{
  "n_layer": 13,
  "n_head": 5,
  "head_dim": 32,
  "activation": "swiglu",
  "positions": "rope",
  "rope_base": 10000.0,
  "rope_fraction": 1.0,
  "init_std_down": 0.0758,
  "weight_decay": 0.0,
  "decay_shape": "pow",
  "steps": 6243
}
Each number is 128 + 32 x the weight over its row's rms, rounded and kept within 0 to 255. Layers, rows and columns count from 0. The size above them is the row's rms in percent of the matrix's.

# layer 4 MLP gate, 448x160, rms 0.0761, rows 133-147, columns 0-159
size [106  98  98 104  97 103 109 106 126 113  99 108 100 105 103]
[[120 159  86 117  98 146 151 143 100 133 173 136 122 122  78 176 105 164 101 116 118 145 124  83 149  83 106 176  87 127 114  93 119  81 131  92 142 137 126  96 197 171 162 226 159  79 165 118  72 145 129 182 122 126 170  82 150 123 114 159 122 156 141  80 117  96 101  99 101  81 140  99 140 105 117  79 104 187 145 131 140 115 200 116  98 138 167 120  66 124 182 176 105 169 147 160  90 130 133 121  74 168 191 120 138 127  82 130 100  93 131 100 115 122 119 155 127 196 164 114  73 131 115 108 181 152  92 126 110  75  78  97 147 108  76  77 137 158  90 171 159 155  84 121 149 111 124 132 150  82 110  73 138 117 137 157 109 108 113 147]
 [177 125 150 129 129 181 174  94  89 121 128 101 176  73  81 135 158  71  96 134 104 156 132 113  77 109 150 131 126 105 116  84 177  87 120 111 110  74 101 106 147 123 109 180 194 165 111 116 189 180  80 153  62 101 155 158 131 195 118  97 125  72 163 113 159 111 156  97 155 125 142 115 103 155 154 154 161 118 151 154 113 120 178 135 105 164 125 160 160 118 117 135  92 167 116 153 154 211 171 129 125 124 109  83 103 182 166  69 163 141 124  84 180 115 159 162 118 147 129  60  62 166 109 165 150  98 143 151 105 120 151 135 111 183 133 150 124 171 182 114 152  69 149 122 112 126  76 130 121 146  84 103  88 116 132 139 117 154 136 162]
 [118  94 138 210 152 116 101 200 113 119 133  78 144 129 173  87 126 101 136 159  87 111 131 111  99 134 120 142 134 205 133 120  93 130 208 143 144 200 101 109  65 135 128 132 116 134 157 131 122 110 124 100 116 100 125 172 141 108 117 131 140 106 150 133 144 103  56 109 154 100 133 120 138 120 142 190 145 200 134 108  88 110 157  82 103 106 112 141 158 178 115 118 121 153 130  67 116 154 163 108 129  94 198  79 103 114 132 123 141  61  95 130 148 124 157 127 143  80 126 102 121 148 127 153 105  57 173 157 208 157  55 165  97 153 142 136 164 145 122 125 127 139 142 143 132 127  84 188 155 176 112 160 157 121  94 208 145 124 195 157]
 [113 175 109 157 210 166 167 104 110 145 145 110  90 132  99 121 140 138 102 141 126 136 141 153  31  59 119 151 132 111 111 130 133  52 172  79 150  73  87 151  79  72 130 113 138  91 186  83 118 172 131 124 105 129 119 102 158 103 110 117 166 114 129 172 124 144  76  99 118 108 110 179  74 169  94 124 127 140 144 100 132 132 121  75 143  98 108 121 121 148  40 124 143 102 109 154 200 176 136 145 107 127  64 133 121 122 152  90 125 129 101 126 115 118 168 144  99 133 143 138 158 129  95 136 155 119 144 116 111 119 151 114  70 174 179 155 141 179 150 154 116 158 108 157 117 114 127 130 184 110 155 107 177 121 155 104 236 122  65 150]
 [ 83 129 165 180  95  87 207 116 161 138 106 138 178 161 119 133 125 138 158  60 114 131 128  80  83 115 112  76 205 138 149 115 116 103 165 133 114  94  99 122 133 135 182 129 140  99 116 155 141 183 168 170 171 114 152 165 114 173 115 158 102 123  85 123 121  76  75 150 113 116 111 115 136 164 124  87 133 118  76 145 102 135 108 126 154 177 158 151  75 121  92 141 123  70 159 186 136 115  72  97 124 158  79  75 164 149 102 123 180 106 174 105 101 127 170 122  49 142 113  95 144 111 139 112 101 123 171 150  75 111 162 147 133  93 133 165  90 189 133 125 113 179 179 135 107 128 145 149 126 129 129 149  75 135 147  70  85 182  89 167]
 [144  38 116 126  96  77 129 192 118 141 125 131 186  81 139 141 138  80 138 116 183 122 166 105 158 131  89 119  89 144  85  89 134 208 132 140 103  70 150 127 173 126 114 142 132 119 149 156 141 118 157 118 116 116  89 111  81 181 124 122 150 128 178 151 165 137 148 134 122 156 191 118 134  79 122 111 160 165  87  89 127 120 162 148  89 138 123 178  56 140  84 150  96 121 207 128 139 153 149 150 102 112 149 148 148 143 123 189 177 140 143 166  87 117  98 119 104 139 175 150 101 147 122 111 214 138  89  95  85 145 144 112  75 186 117 108 108 152 129  76  56 178 104 155 145 110 126 137 125 140 162 137 104  70 108 153  85 105 126  75]
 [147 113 174 127 138 146 106 121 147 110 116 122 158 135 133 177 105 138 188 172 181 142  63 119 149 147 123 152 104 164 136 126  73 187  83 105 101 147  91 136 195 134 154 105  96 192 110 103 109 116  63 116 148 159 146 111 116 140 184 155 153  30  88 114 139 147 144 131 147 132 131 128 164 145 136  93  91 121  95 111 133 149 150 123 102 142  91 111 148 117 119  93  72 134 119 130 189 120 157 183  56 120 192 105 137 138 163 158 113 109 148 141 108 147  38 177  66  82 127 122 149 116 153  94 104 113 172  98 101 125 151 184 158  87 131 118 162 106  82 120 136 136 164  82 140 122 126 109 133 107  53 146 122  71 100 207 143 136 152 138]
 [138 123  42 119  67 155  83 137 128 125 150  95 115 161 114 113 151 162 119 122 119 159 147 196 171 147 136  74  99 118 176 148 108 135  80 143 100  88 127 123 161 110  97 140 107 107  67 139 142 139  82 160  92  97 202 115 160 105 117 197 129  84 137  58 162 122 140  77 103 121 101 156 122 168 146  72 118 160 111 153  51  96 128 111  63 144  85 120 119 126 107 134 166 103 140 125 225 132 161  87 108 113 118  53 134 109 144 120  92 122 176 132 151 155 120 112 118 143 146  95 102 130 131  83 109 148  85 109 169 145 124  91 126 108 183 120 130 108 140 152  94  93 105 140  93 129  75 112 107 154  80 167 102 118 139  61  76 121 151  84]
 [101  90 105 109 136 175 155 161  81 163 162 151 118  60 150 166 106 158 185  93 119 197 161 125  59  92 133 156 132 141 106 148 115  78 141 149 149 140 152 142 137 136 141 101 220 126 132 126 104 117 117 166 122  89 109 126 168 148 144  71 139 114 199 173 163 154 118 149 157 132 110 103 138  73  96 157 125 127 141 161 117 142 136 140 163 150 153 125 103 150 119 125  96  90 149 117 109 126 157 153 241 151 135 108 118 176 134 172 114 124  30  72  67 124 145 139  69 171 124 129  98 188 117 147 169 156 105 115 148 148  98 111 146 119  90  79 153 134 141 119  99 151  86 144 115 134 175 162 122 160 109 167 167 115 162 155 157 188 153 145]
 [161 153 169 104  65 122 108 111 129 148 113 126 117 159 124  98 160 148 208  86 127 103 155  93  71 129 151 132  93 151 133 116 126 194  89 126  83  89 123 133 135  92  28 113 119 125 128 101 101  36 137 144 100 118 174 160 143  90 144 112 132 125 150  67 110 174 188 134 130 151 143 138 159 105  85 154 128 143 128  96 135 174 173  93 128 143 112  80 134 120  76 149 103 153 159  85 179 172 103 135 100 106 108 136 179 145 164 150 137 204 116 127 111  97 140 143  52 114 110  88 101  72 150 128 103 156 112 125 154 147 148 127 109 172 118 179  77 166  98  91  93 178 116 151 124 141  79 151 110  87 146 145  79 135 146 103 110 198 129 128]
 [101 180  55 159 139 201 158 116 190 129 104 154 155 162 114 133 118 116 106 155 113 161 132 135 170  87 167 100 131  98 132 131 109  98 128 143 156 131 110 174 139  62 121 181 141 149 166 108 148  73 138 213 170 113 120 125 132 141 125 118  95 135 116  46 114 143 107 126 134 182  63 170 173 164  96 102  81 182 144 110 124 162 171 141 131 128 129  78 141 125 152  98 154 181 134 105 134 186 156 140 162 127 105  98 138 100 145  87  86 164  76 100 168 116 166 116 160 137  93  91 174  96 181 161 167  68 136 142  98 136 203 101 161 152 181 159 110 109 119 108 134 113 145 124  81 101 172  96 133 131 115 149 123 165 146 144  73 119 162 110]
 [167 132 140 148 181 115  72 152 127 151 131 120 129 135  90 157  62 142 195 111 138 118 164  69  94 116 161 135 203 132 165 146 153  94 140 160 114 117 118 205 116 117 115 162 152 138 117  80 145  96 108 129 203  76  57 155  91 147  84 150  79 128  68 156  89  99 107 178 129 117 149 139  84 157 126 109 137 160 127 109  83 142 101 128 183 127 119 127 141 127 123 119 169 154 186 112 167 179 166 119 107 144  88 126 150 139 106 114 104 113 150  80 175 189 134 171 156  98 152  78  94 130  90 144 202 101 134 147 124 152 136  93  93 154 184  98 131 192 133 153 135 122 154 147 141  75 115 114 155  89 138  91 130 112  78 153 155 192 132 108]
 [126 190 143 111 114 140  86 131 123 177  97 127  84  67 122 116 158 118 122  93  98 117 173 142 167 106 131 156 134 118 146 130 116 168 105 103 109 116 186 134  99 122 139 101 107 140 174 109 106 113  39 139 132 145 135 110  70  87 117 215  87 121 143 142 173 102 184  69 150 115 161  88 191 127 160 112 114 121 113  56 123  88 188 116 129  80 160 133  94 190 133 133 101 156 129 116  92 139 169 159 160 148  99 137 149 127 175 160 105 100 134 134 162  61 150 127 129 119 197 147 101  97  58 158 114 149 187 146 152 122 131 154  97  63 112 132 125 123 158 196 102 155  81  69 149 148  98 177 147 182 134 155 118 165 136 126 131 114 140 112]
 [127 146 127 145 124  92 187 103  89 184 161 102 149  90 126 163 115  75 108  77  60 106 107 174 174 100 140 108 103 150 142 109 139 141  93 153 141  58 100 142  99  95 115 114 151 194 108 129 100 114  74 184 127 106 109 191  87  63 115 116 102  61 104 129 124 108 104 148 139 171 152 103 101 127 106 120 116 112 141 171 153 122 155 143 126  36 110 147 162 131  60  94 165  84 133 167  33 177 117 176 111 155 153 142 115  96 126 136 111 163  49 136  85 141 117 156 176 160 135  74 136 112 135  89 114 145 113 147 116 127 133 144 125  81 124 133 104 125 130 141 103  86 127  86 147 154 125 149 166 195  88  90 158 125 134 124  79 116 125 101]
 [137 112 142 168 140 153 148  71  90 188  81 126 153 103  82 181 107  76 138  71 146 113 163 174 113  87 138 114  92 144 110  98 132 136 130  62  84 128 104 120 124 113 100 100 165 184 132 181 135 173 114 131  81 173 101 103 104 142  94 123 130  89 117  95  59 181 125 161 144 165  75 174 179 125 144 153 149 125 149 119 106  81 151 146 140 127 114  86 152 117 176  90 135 120 180  97  78 120 128 138  96 138 168  99 139 153 141 107 140 158 116 103 123 195 103  96 151 126 121 101  57 148 108  85 115 112 167 126 156 158 106 144  75 100  62  55 112 132 106  74 113 120 133 115 136 120 183 139 167 152 104  58  87 151 153 106 168 101  70 117]]
# layer 4 MLP up, 448x160, rms 0.0755, rows 133-146, columns 0-159
size [106 100  99  93  97 107 103 103 106  99 114 103  96 108]
[[ 69  97 128 177 122 104 137 118 168 115  86 135  57 139 225  64  65 143 151 160 170 109 166 141 117  91 133 151 171 144 115 142 144  78 143  77 190 189 138 138 101 138 157 142 117 129 158 125 166 171 110 148 165 184  80 139 135 194 137 112 116 126 128 150 128 145 115 210 115 111 161 132 135 127 153  97  74  75 125 128 128 175  99 111 110 157 110 133 137 147 126  85  82 143  58  80 123 108  59 145 203 105 133 120 127 110 124 112  93 109 128 111 100 132 120 169 146 111 154 123 122 164 143 120  91 164 157  87 154 164 133 139 101 112  76 117 126 147 136 141  91 128 100  91  88 137 175 166 132 106 163 143 182 130  88 152 153  57  88 114]
 [140 123 122 111 109 136  42  55 107  94 114 132 132 142 106 182 130 113  78 125 119 143 105 126  78 203 125 159 113 103  74 135 137 123 107 113 154  80  90 104 134 136 135 131 170 132 102 154 162  99 122 175 103 151 185  79 121 116 121 118 183  84 126 118 111 128 172 112 105 144 194 145 125 178 167  88  63 103 112 160 116 140 153  96  83  77 104 124 145 129 122 132  63 151 154 151 181 154 100 106 101 130 133 197 108 210 149 145  94 119 142 148  92 133 127 129 108 154 141 111  96 113 136 197 160 142 132 146 179 180  43 110 127 119 153 137  94 137 156 168 181 119 126 121  79 124 126 136  95 185 146 107 149 130 181 104 182 180  94 153]
 [110 122 132 194  94 188  96  81 113 151 126  95  63 125 114 190 155  84  90 112 105 120 127 119 139 165 121 143 171 142 105 103  94 128 136  64 150 146 143 163 111 119  95 133  90 161 120 137 137 140 124 115 148 190 169 167 139  95 138  94 175 102 159 107  98 122 152 119 158 133 145 118 192 104 199 139 158 186 174  93 152  99 164  65 120 126  98 185 115 164 119 187 109 112  79  76 117 212 188 138 108  99 137 102 114 144 190 129  98  96 153 127 181  75 109 156 140 105  83  65 119 139 152  87 161 104 145 158 137 131 126  85 111 110 121  74 109 133 135 169 135 137 140 174 180  72 120 121 112 131 147 158 158 166 115  89 162 144 157 116]
 [156 164 151 104 157  87 161 147 156 152 162 136 136 101 109 130 107 109 126 151 192 159 156 135 109 140 156 109 133 142 127 120 103 140 130 115 169 121 136 147  88  99  63  17  88 117 155  78 156 111  94 126 126  94  79 127 144 107 136 150 122  95 132 185 194 159 121  88 120 115 144 106  82 105 146 196 181 118 124 116 130 125 110 133 178 130  99 143 127 100 122  95 147  97 121 134 149 206 107 136  78 110  90 111 134 141 144 127 110  44 113 131 149  99 183 140 122 170  80  83  59 178 111 101 134 123  97 128 152 140  78 136  37 117 205 123  70 161  79 138 121 169  67 159 133  96 129 185 120 116 119  93 143 132 109 130 144 101 127  89]
 [131 110 127 121  63 110 141  71 118 100 117 110 134 150 122  61 153  99 119 102 154 176 141 107 142 123 130 114  88 143 138 117 131 123  61 155 122  90 146 143 153 104 165  61 108  63 126 170 115  90  98 139 141 116 157 119 164 130 170 111  96 136 109 141 229 102 100 107 143  87 146 103 108  59 145 149 151 174 139 170 127 158 145 102  89 188 147 130 154 121 119 118 173  72 137 244 102 106 163 189 142 135 111 150 173 122 150  75 139 150 111 156 136 139 142 115 152  81 154  87 111 117 156 124  92 169 173 106  78 137 117 147 138 102 152 168 112 120 112 121 117  96 115  65 116 113  51 174 120 145  91 152 125 111 161  99 151  54 141  92]
 [127 157  96 119 175 179 149 129 128  82 115  66 149 155 170 109 119 175 130 192 127 137 129 153 145 152 106 121 109 119 128 109 152  40  96  95 125 146 101 131 129  71 117  78  52 126 102 113 116 120 202 146 178 133 160 128  85 165 134 118 179 162 135 148 152 142  94 130 136 134 171 173 109  90 154 150 174 137 133 123 144 126 123  40 156 131 210  97 175 191 121 113  88 154  51 120  65 162 109 118 111  96 149 143 109 145 157 123 103 178 165 143 120 140 119  89 106 158 118  61 174 116 133 124 160 141 163 128 173 117 114 192 141 102 167 131 141 149  90 155 117  48 123  82 121 140 123 136 133 119  71  94 163 120 130 142 136 122 161 117]
 [118 127 144 101  96 163 101 146 152 148 141  70 118 124 130  83 115 155 109 147 140 179 148 129 137 107 123 106  52 166 113 145  45 148 121 113 107 122 102 135 199 115 135 111 101 140 134  76 157  90 118 108  85 129 154 174  85 169 170 159  48 107 134 117 125 163 140 123 138 150 143 147 149 134 116 185 112 127 136 111 120 141 138 158  40 144 142  94 166 135 158 136  97 114 100  46 255 169 144 142 157 172 110 109 123  75 113 163  87 124 126 215 100 141 158 155 127 142 136 129 130 131 157 106 176 131 162 137 123 123 184 167 138 101 124 107 170 152 119 156  77 133 148 107 112 155 115 153 167 139 175  74 125 126 171 140 145  96 176 106]
 [123 143 131  91 179 110 129 118 151  93 111 112  86 100 133 131 157 101 137  83 131 110 105  74 157 166 109 172 191 176 110  76 152 113 153 115  89 153 149  99  90 129 185 147 118  96 135 139  63 137 135 129 197 194  49 131 133 105 186 112 113 144  85 156 138 172  64 199 120 139 128 103 153  84  83 182 159 129 161 112 223 136 116 110 123 121 133 158  98 121 141 132  81 145 201 103  88 111 117 145 108 136 143 196 132 177 129 146 134 142  69  95 109  73 107 110 155  89 138 164 176  98 146 181 116 104 184 116 162 146 112 143 156 126  91 114 164 118 140 116 149 129  90 103 138 157 138 143 132 124 154 141 198  83 130 143 143 159 109 140]
 [199 132 153  88 158 155  68  81  97 167 123  89 141 149 140 105 112 162 121 190 152 107 161 101 186 141  98 184 169 144 137 105 173 122 118 155 156 126 116  91 141 114 124 124 104 173 142  79 136 155 136  88 121 126 153 139  60 100 138 125 179  74 113 138  82 170 137  92 150 142 107 162 121 175 207 117 138 109 119  78 140  94 127 125 122 127  90  98 121  35 137 113 124  84 102 145 154 107  56 142 105  87 177 135 122 104 139 115 101 168 213 192 155 149 104 181 116 130 141 104 171  70 138 132 150 137 123 166 116 105 140  96 142  88 172 170 180 103  93 131 128  98 141  66 102  91 110 118  91 160 135 112 115  86 124  91 143  98 148 126]
 [110 194 121 156  62 100 127  90 107  94  51 170 128 128 130  93 193 105 192  74 167 133 103 105  99 153 130 143 195 140 142 155 162 148 133 183  94 108 171 136  91  58  83 132 121  96 173 137  96  97 168 169 140 142  90 160 104 134 135 122 128 152 122  98 121 131 131  95 145 139 175  94 110  79 153 161 126  97 108  88 157 163 106 115  77 114 135 144 132 144  83 178 124 138 116 156 107 166 174 137  75 104 139 178 105 129  99 111 166 172  88 137 154 101 134 120 121  83  98 149 127  85 155 154 124 187 122 111  90 105 101 117 115 158 116 164 131 161  30 113 135 200 104  71 181 125 166 131 124  83 121 119 122 104 143  89  86 138 150 120]
 [104 144 116 181 142 179  96 149 175 116 100  74 119 157 128 161 170 105  93 126 158 219 156 181 126  95 120 171 105  92 116 120  96 112 181 143 131 210 102 114 165 101 125 163 120 153 150 133 147 141 142 156 110  82 105 149 148 169 141  84  46 159 107  95 168 173 100  67 132 142 140 139 199 167  99  89 116 150 172 133 163  91 103  67 152 133 106 145 129 114 161 122 156 130 116 220  90 121 125  80 130 182 106  74  99  98 146 102 117 136 151 107  90 149 139 162 157 149 137 118 142 125 100 134 165  86 111 163 181 138 143 157 109 123 161 191 138 128 154  78 130 164 158 160 193 184 149 102 163  98 123 133 150 124 111 132 118 155 110 127]
 [141 118 102  97 109 113 111 149 142 135 110 133 120 136 118 168 109 106 183 143 135  52 140 153 125 129 118 127 179 140 160 127 168 131  89 236 172 150 126 187  94 158 119 134 108  89 126 148 117 147 142 126 122  74  90  98  96 119  60 176 140  92  75 147 117 110  95 118 141 157 159 137 136 124 131 170 133 148 136 143  77  85 136 128 155 172  87 101 166 117  82 146 116 168 158  89 176  81 137 167 129 110  77 143 106  79  69  91 163  98  72 128 143 216 177 161 185 133 159  89 112 118 127 132 189 155 148 181 148 150 105  61  97 153 160 101 155 161 120 148 174 157 100 126 165 135 132 157 122  93 156 138 131  76 109 169 124 163 145  80]
 [183 122 137 117  64 114 131 130 155 133 130 116 204  54 135 169 135 133 127 139 181 149 154  78 193  98 102  93 214 165  98  69 119 122 150 120 111 163 122  84 119 128  86 100 155 146 106 138 181  78 117 122 167 164 124 140 124 119 103  88 164  82 125  64 121 162  52 142 125 143 124 115 127 108 144 128 110 162 173 134 145 166  94 130 124 126 102 188 137 101 145 119 164 167 144 177 141 127 110 136 103 143  65 175  89 148  84  47 108 131  92 157 104 132 163 106 140  99 165 128 184 132 100  79 120 106 150 139 139 107 123  53 125 180 135 118 163  68 112 133 111 102  73 112 123 137 175 116 112 156  91  91 170 151 125 172 144 137 142 155]
 [117 178  30 106 142 124 114  76 135 103 133  83 141  98 133 197 145 174 157 118 148 132 152 146 134 115 134 141  84  93 206 106 174 117  66 119 121 120 136 180 145 110 120 148 120 149 123 121 131 120 110 130 113  92 116  94  80 160 112 100 109 144 142 127 157 115 168 124 101 176 140 129  93 110 156  68 138 107  78  87  93 194 204 149  62 147  95 136 184 138 127 124 125 123 176  79 164  94 125 110 117 148  65 100 155 141 126 184  70 104 102 116 152 153  92 170 124 128 128  81 187  90 101 103  69 152 103 167 131 141 144 119 149  53 144 143 179 129 124 124 158  79 158 105 111 110 118 135  92 149 162 126 179 154 100  83 109 168  99  98]]
# layer 4 MLP down (transposed), 448x160, rms 0.0757, rows 133-146, columns 0-159
size [103  99  97  94  98 106 104 106 106  99 104 104  98  99]
[[ 73 175 129 118 150 108  66 112  99 114 124  81 100  98  70 139 100 140 111 149 112 126 147 146 195 104 104 190 133 155  82 140  95  98  91 177 135  98 102 161 124 139 145 179 100 131 158 105 143 130  71 168 123  93 180 138 120 131 113 116  93 107  77 101 211 120  95 132 148  89  96 153 125 111 132 118 128 161 112 143 149 134 195 111 152 117 106 184  59  96 142 202 130 151 156 156 144  83  93 142 122 148 139  85  85 112 118 125 116 124  77 149 154 151  77  97  76 130 153 158 120 143 139 135 169 200 102 145  72 104  69 100 163 125 132 162 167 142 155 230 149 145  96 114 121 125 136 143 109 135 145 136 130 107 177 167 116  69 163 153]
 [133  81 146 148  96 119 111  87 152  87  99 116 179 127 117 146 113 105  64 162 107 151  79 111  52 176  85 158 135 103 146 124 141 125 133 127 144 137  99 153 114 154 113 146 215 108 135 127 123 144 125 126 177 121 116 122 149 177 129  74 154  83 108 171  99 131 179  87 134 169 160 111  69 173 211 135 111 122  93 185 130 158 148 112 123 153 102  77 148 129 121 159 117 177  62 116 124 162 117 160 155  78 135 118  98 124 157 126 160  96  96 155 116 166 113 175 116 127 102 146  69 145 145 105 150 132 119 133 114 180  81 131 133 108 125 158 101 144 159 108 165 110 167 152 110 163  77 175 120 117 120  85 173  57 133 203 204  90 100 172]
 [140 145  91 179  88 150 106 144 175 149 142 122 130 123 205 127 130 133 135 162  96 112 115 103 134 131 122 138 103 142 128 103 169  92 138 133 143  69 158 106 162  96 125 118 109 171  71 131 195 121  99 148  99 100 121  70 126 124 115 132 144 198 188 165 143 133  49 147 158  78 114 103 164 154 131 130 109 138 136 144 115 148 104 118  77 114 114  86 142  96  97  78 105 165 110 142 106  93  64 178 162 115 187 138 108 108 147  66 172 155 145 163 143 164 215 124 100  91 161 146 115 136 113 128 140 110 139 147 115 138 112 179 122 142  89 163 136  96 121 127 177 157  44 153  91 117  87  91 115 155 178 178  65 165 139 129 193 155 175  89]
 [138 103 174 102  76 126 130 153 140  96  97 152 116 122 143 158 111 128 160 124 120 112  99 121 184 188 155 141 136 203 149  94 110 156 130 118 132 180 132 145 178 124 128  99 117 104  79 183 176 120 129 156 147 125 129 149  66 106 143 178 144 172  57  90 170 136 177  85 160 137 165  65 122 108 173 104 181 145  86 145 118 124 128 145  98 135  93 174 105 140 212  86 119 105 117 207  47 101 108  65 107 153 177 170 149 165 113  64 113 149 151 134 171 133 151 142 103 113 123 135 104 137 187  97 117 123 112 140 115 133 134 136 137 140 131 122  68 102 119  93 172 113 130 113 133 148 136 112  60 165 117 123 149 161 135 147  66 125 187  83]
 [ 96 123 155 119  95  97 173 111 154  89 139 153 146 164 142 143  95  86  90  94 167 133 114 123 109 140 172 138 126 111 108 134 100 150 105 143  82 157  94 121 143  36 114 111 119  88  69  42 144  82  52  87 150 193 165 132 148 125 142 109  82 130 180 101 211 111 125  85 106  64  89 136 135 102 140 143 171 141  77 152  99 122  98 145  97 137 148 145 101 111 167 118 104  98 142 144  75 120  89 140  80 122 140 157 170 165 185  95 161 131 139 134 103 101 155 151 128 116 144 120 117 101 127 108  83  58 168  89 134 192 101 161 143 104 155 151 139 132  56 135 112  95 133  96 111 124 111 162 135 172  99 148 164 126 193 150 154 143 110 184]
 [100 148 129 121 210 139 120  68 102 128 120 115 114 133  49 163 167 103  91  64 138 132 142  68 149 118  82  61 111 139 115 143 134 144  73 160 116 172 150 144 127 165 101 127 205 155 172 101 156 111  58 128  82 162  89 177 115 132 134 130 170 164 129 119 132 115 156 131  73 142  69  82 184 108 123 150 105 167  83 139 147  60 105 114 138 163 173  93  97 108 176 151  79  92 151 164 179  70  74 201 139 133 141 119 104 131 157 179 112 120  91 147 131 120 125 140 134 134  84 148 117  94 136 130 169 137 172 134 100 101 160 101 102 128  87 125 139 111 110  76 176 137 140 133 125 129 113  84 102 151 116 128  53 138 146 121 134 118 104 112]
 [118  56 107 164 148 155 137 139 129 109  71 154 108 160 114  52 134 149  50 124  88 161 121 120 140 110 122 111 120 102 118 148 123 126 147 149 163 180 121 131 166 128 146  90 131 102 104 108 197  96 135 117 107 112 118 143 125 187 104 164 120 205 119 103 100  96 118 158 137 131 105 144  95 152 140 175  49 145 145 165 140 160 150  86  99 130 126 145 129 102 197 107 164  78 105 124 174 159 125  97 179 153  74  61  88  86 122 131  87 101  71 133 131 170 164  76 180 142 173  85  82  92 114 149 130 146 173 123 158 128 144 119  80 151 148 113 129 113 169 125  90 137 131 172 134 119  95 126 144 168 205  76 198 145 163 105 159 121 107 115]
 [151 154  74 116 103 166 101 118  98 130 164 101 102 178 140 108  92 149  81 111 121 128 118 121 165 182 145 126  99 121 125  90  91 141 122 158 129  86 155  82 123  82 249 133  77 115 113 144  69 120  92 175 148 119 139 118 153 109 180 140  90 100  71 113 181 105  96 141  83 121  91 135  94 151  72 136 154 150 158 134 115  39 170  85 106 142  85 136  97 115 133 180 102 122 150 169 130 134 107  74 109 181 175 115 117  92 108 126 150 171 141 166 128 131 137 101 136 112 101 103 119 100 170 102 124 143 115  96 100 129 226 117  62  81 100  99 183 158 135 149  86 168  90 127 118 129 118  84 103 136 124 164 140 131 107 119 105 108 177 134]
 [143 107 146  78 120 146  88 110  85 183 154 100 142 108 171 158  84 195 120 120 130 167 179 166 153 116 105 176 178 135 139 144 174  97 170 148 176 110 128 116 116 128 132 152 138 166 102 103  87  73 107 116 110 101 126 128  60  75 136 109 154  63 186 159  80 177 110 116 118 157  92 152 185  76 123 120 137  72 142 118  83  97  98 158 100 137 134 153  86  82 148 119 115 121 147 132  90 126  67 147 142  74 127 143 162 152 135 114 110 186 143 158  73  71 108 153  47 104 123 150 101 110 141 134 113 137  90 110 173 111 104  59 153 130  86 151 169 153 128 106  91  92  88 145  99 117 116 189 106 182 140 177 131 103 132 120 140 110 171 146]
 [ 52  71 146  74 150 177 102  92 140 117 111 108 159 119 106 172 119  90 134 149 166 124  69 148 177 156 113 125 122 162 119 181  95  81 175 120 124 166 158 120  82 143 160 150  93 151 143 149 112 163 130 124 144 158 126  95 126 159 104 150 158 129 192  67 140  87 136 138 121  70 134 160 110 133 145 151 110 131  69 128 117  67  60 199 122  88  48 215 166 108 161  86 199 113 135 113 101 118 130  97 136 101 123 124 104 119  95 144 122 104 101 161 161 111 136 103 152 112 168 150 120 149 114 130 115 177 115 136  85 132 140 144 131  87 189 132  70 136 122 170 133  82 141 132 111  97 184 150 161 184 153 146 129 156 146 187 102  95 137 155]
 [147 181 154  60 157 126 140 150  93 148 137 156 107 129 137 118 107 164 101  65  69 161 106 136 126 102 151 167 182 124 103 119  66 127  91  96 143 108 127 168 126 188 153 123 147  64 139 120 119 127  68 172 149 103  88 139 138  75 106  89 135 102  93 109 104 131 108  94  99  91  95  91  58 118 155 179  51 149 112  88  87 132 129 141  88  85 114 132 208  94  90 204 125 154 132 108 137  69 132 140 115 142 151  91 212  75  78 153 115 161 108 153 168 154 121 120  98 136 182 150 187  82 145 156 104 117 159  97 118 143 136  97 140 114  93 124  96 118 152 142 116 154 118 156 111 107 142 169 166 167 164 127 130 118 167 147 133 110 153 162]
 [118 140 146  61  77 109 123  79 116 118 103  53 145 125  98 176 184  79  75 135 142 158 115 105 113 166  98 173  98  94 123 138 109 118 109 114  73 112  54  48 138 134  80 118 159  95 104  83 139 147 128  76  91 138 115  97 173 121 117 112 194 177 156  98 130  92 115  49 160  94 144 138 120  90 122 154  94 117 119 127 120 123 180 109 141 114  76 113 135 173 149 156 168 119 142 171 113 137  91  97 135 125 166 150  82 105 116 114 108 135  80 119  66 157 169 124 123 155 128 116 121 100 113  78 112 124 157 148 135 131 123 175  80 124 142 120  78  83 154  89 126 144 145  78 133 176 161 202 106 149 184  89 143 133  89 135 104  93 117  73]
 [137 150 112 130 148  92 126  86 134 194  76 107  68 128  78 143 114 146 110  94 119 115 164 114  67 176 111 196 172 165 139 152 154  99 158  90 129 193 100 131 163 101 103 135 135 173 167 132 151 137 171  94 154 126 145 138  97 150 166 169  96 194 149 194 166  81 136 133 142 167 176 125 124 155 138 144 168 143 145  96 151 143 107 136 207 113 179 124 108 102 127 135 151 137 152 134 101 154 123  95 143 140 153 169 174 136 134 165 140 132 125 162 164  41 127  85  94 159 165 136  59 148 121 123 102  60 191 129 129  87 100 156 109  95 192 107 124 112 189 145 134  90  84 167 111 117 138 113 133 163 106 134 125  85 147 147  69 147 154 149]
 [114  92 148 122 175 120 127  74  99 140  91 135  82 173 172 110 105  62 123 127 103 105  70 160 156  89 150 102 143 119 124  96 136 154 145  74  96 102 126 120  96  98 124  86 161 117  88 129  81 106 118 129 135 138 127 161  78  63 150 115 122  72 155 159 115 152  71 162 112  95 165  39 137 125 121  99 111 113 130 164 115 135 171 109 154  96 180 113  96 188 101 131 205  46  67 151  93 144 110 191 105 132 137 157  98  83 130 137  97 169  95 178 105 110 121 162 130  68 143 101  96 162 124 100 135 156 125 126 116 105 179 106 161 143 115 166 116 170 173 145 137  95 150 134 177 107 159 165 154 137 108 105 113  66 186 106 115 110 166 123]]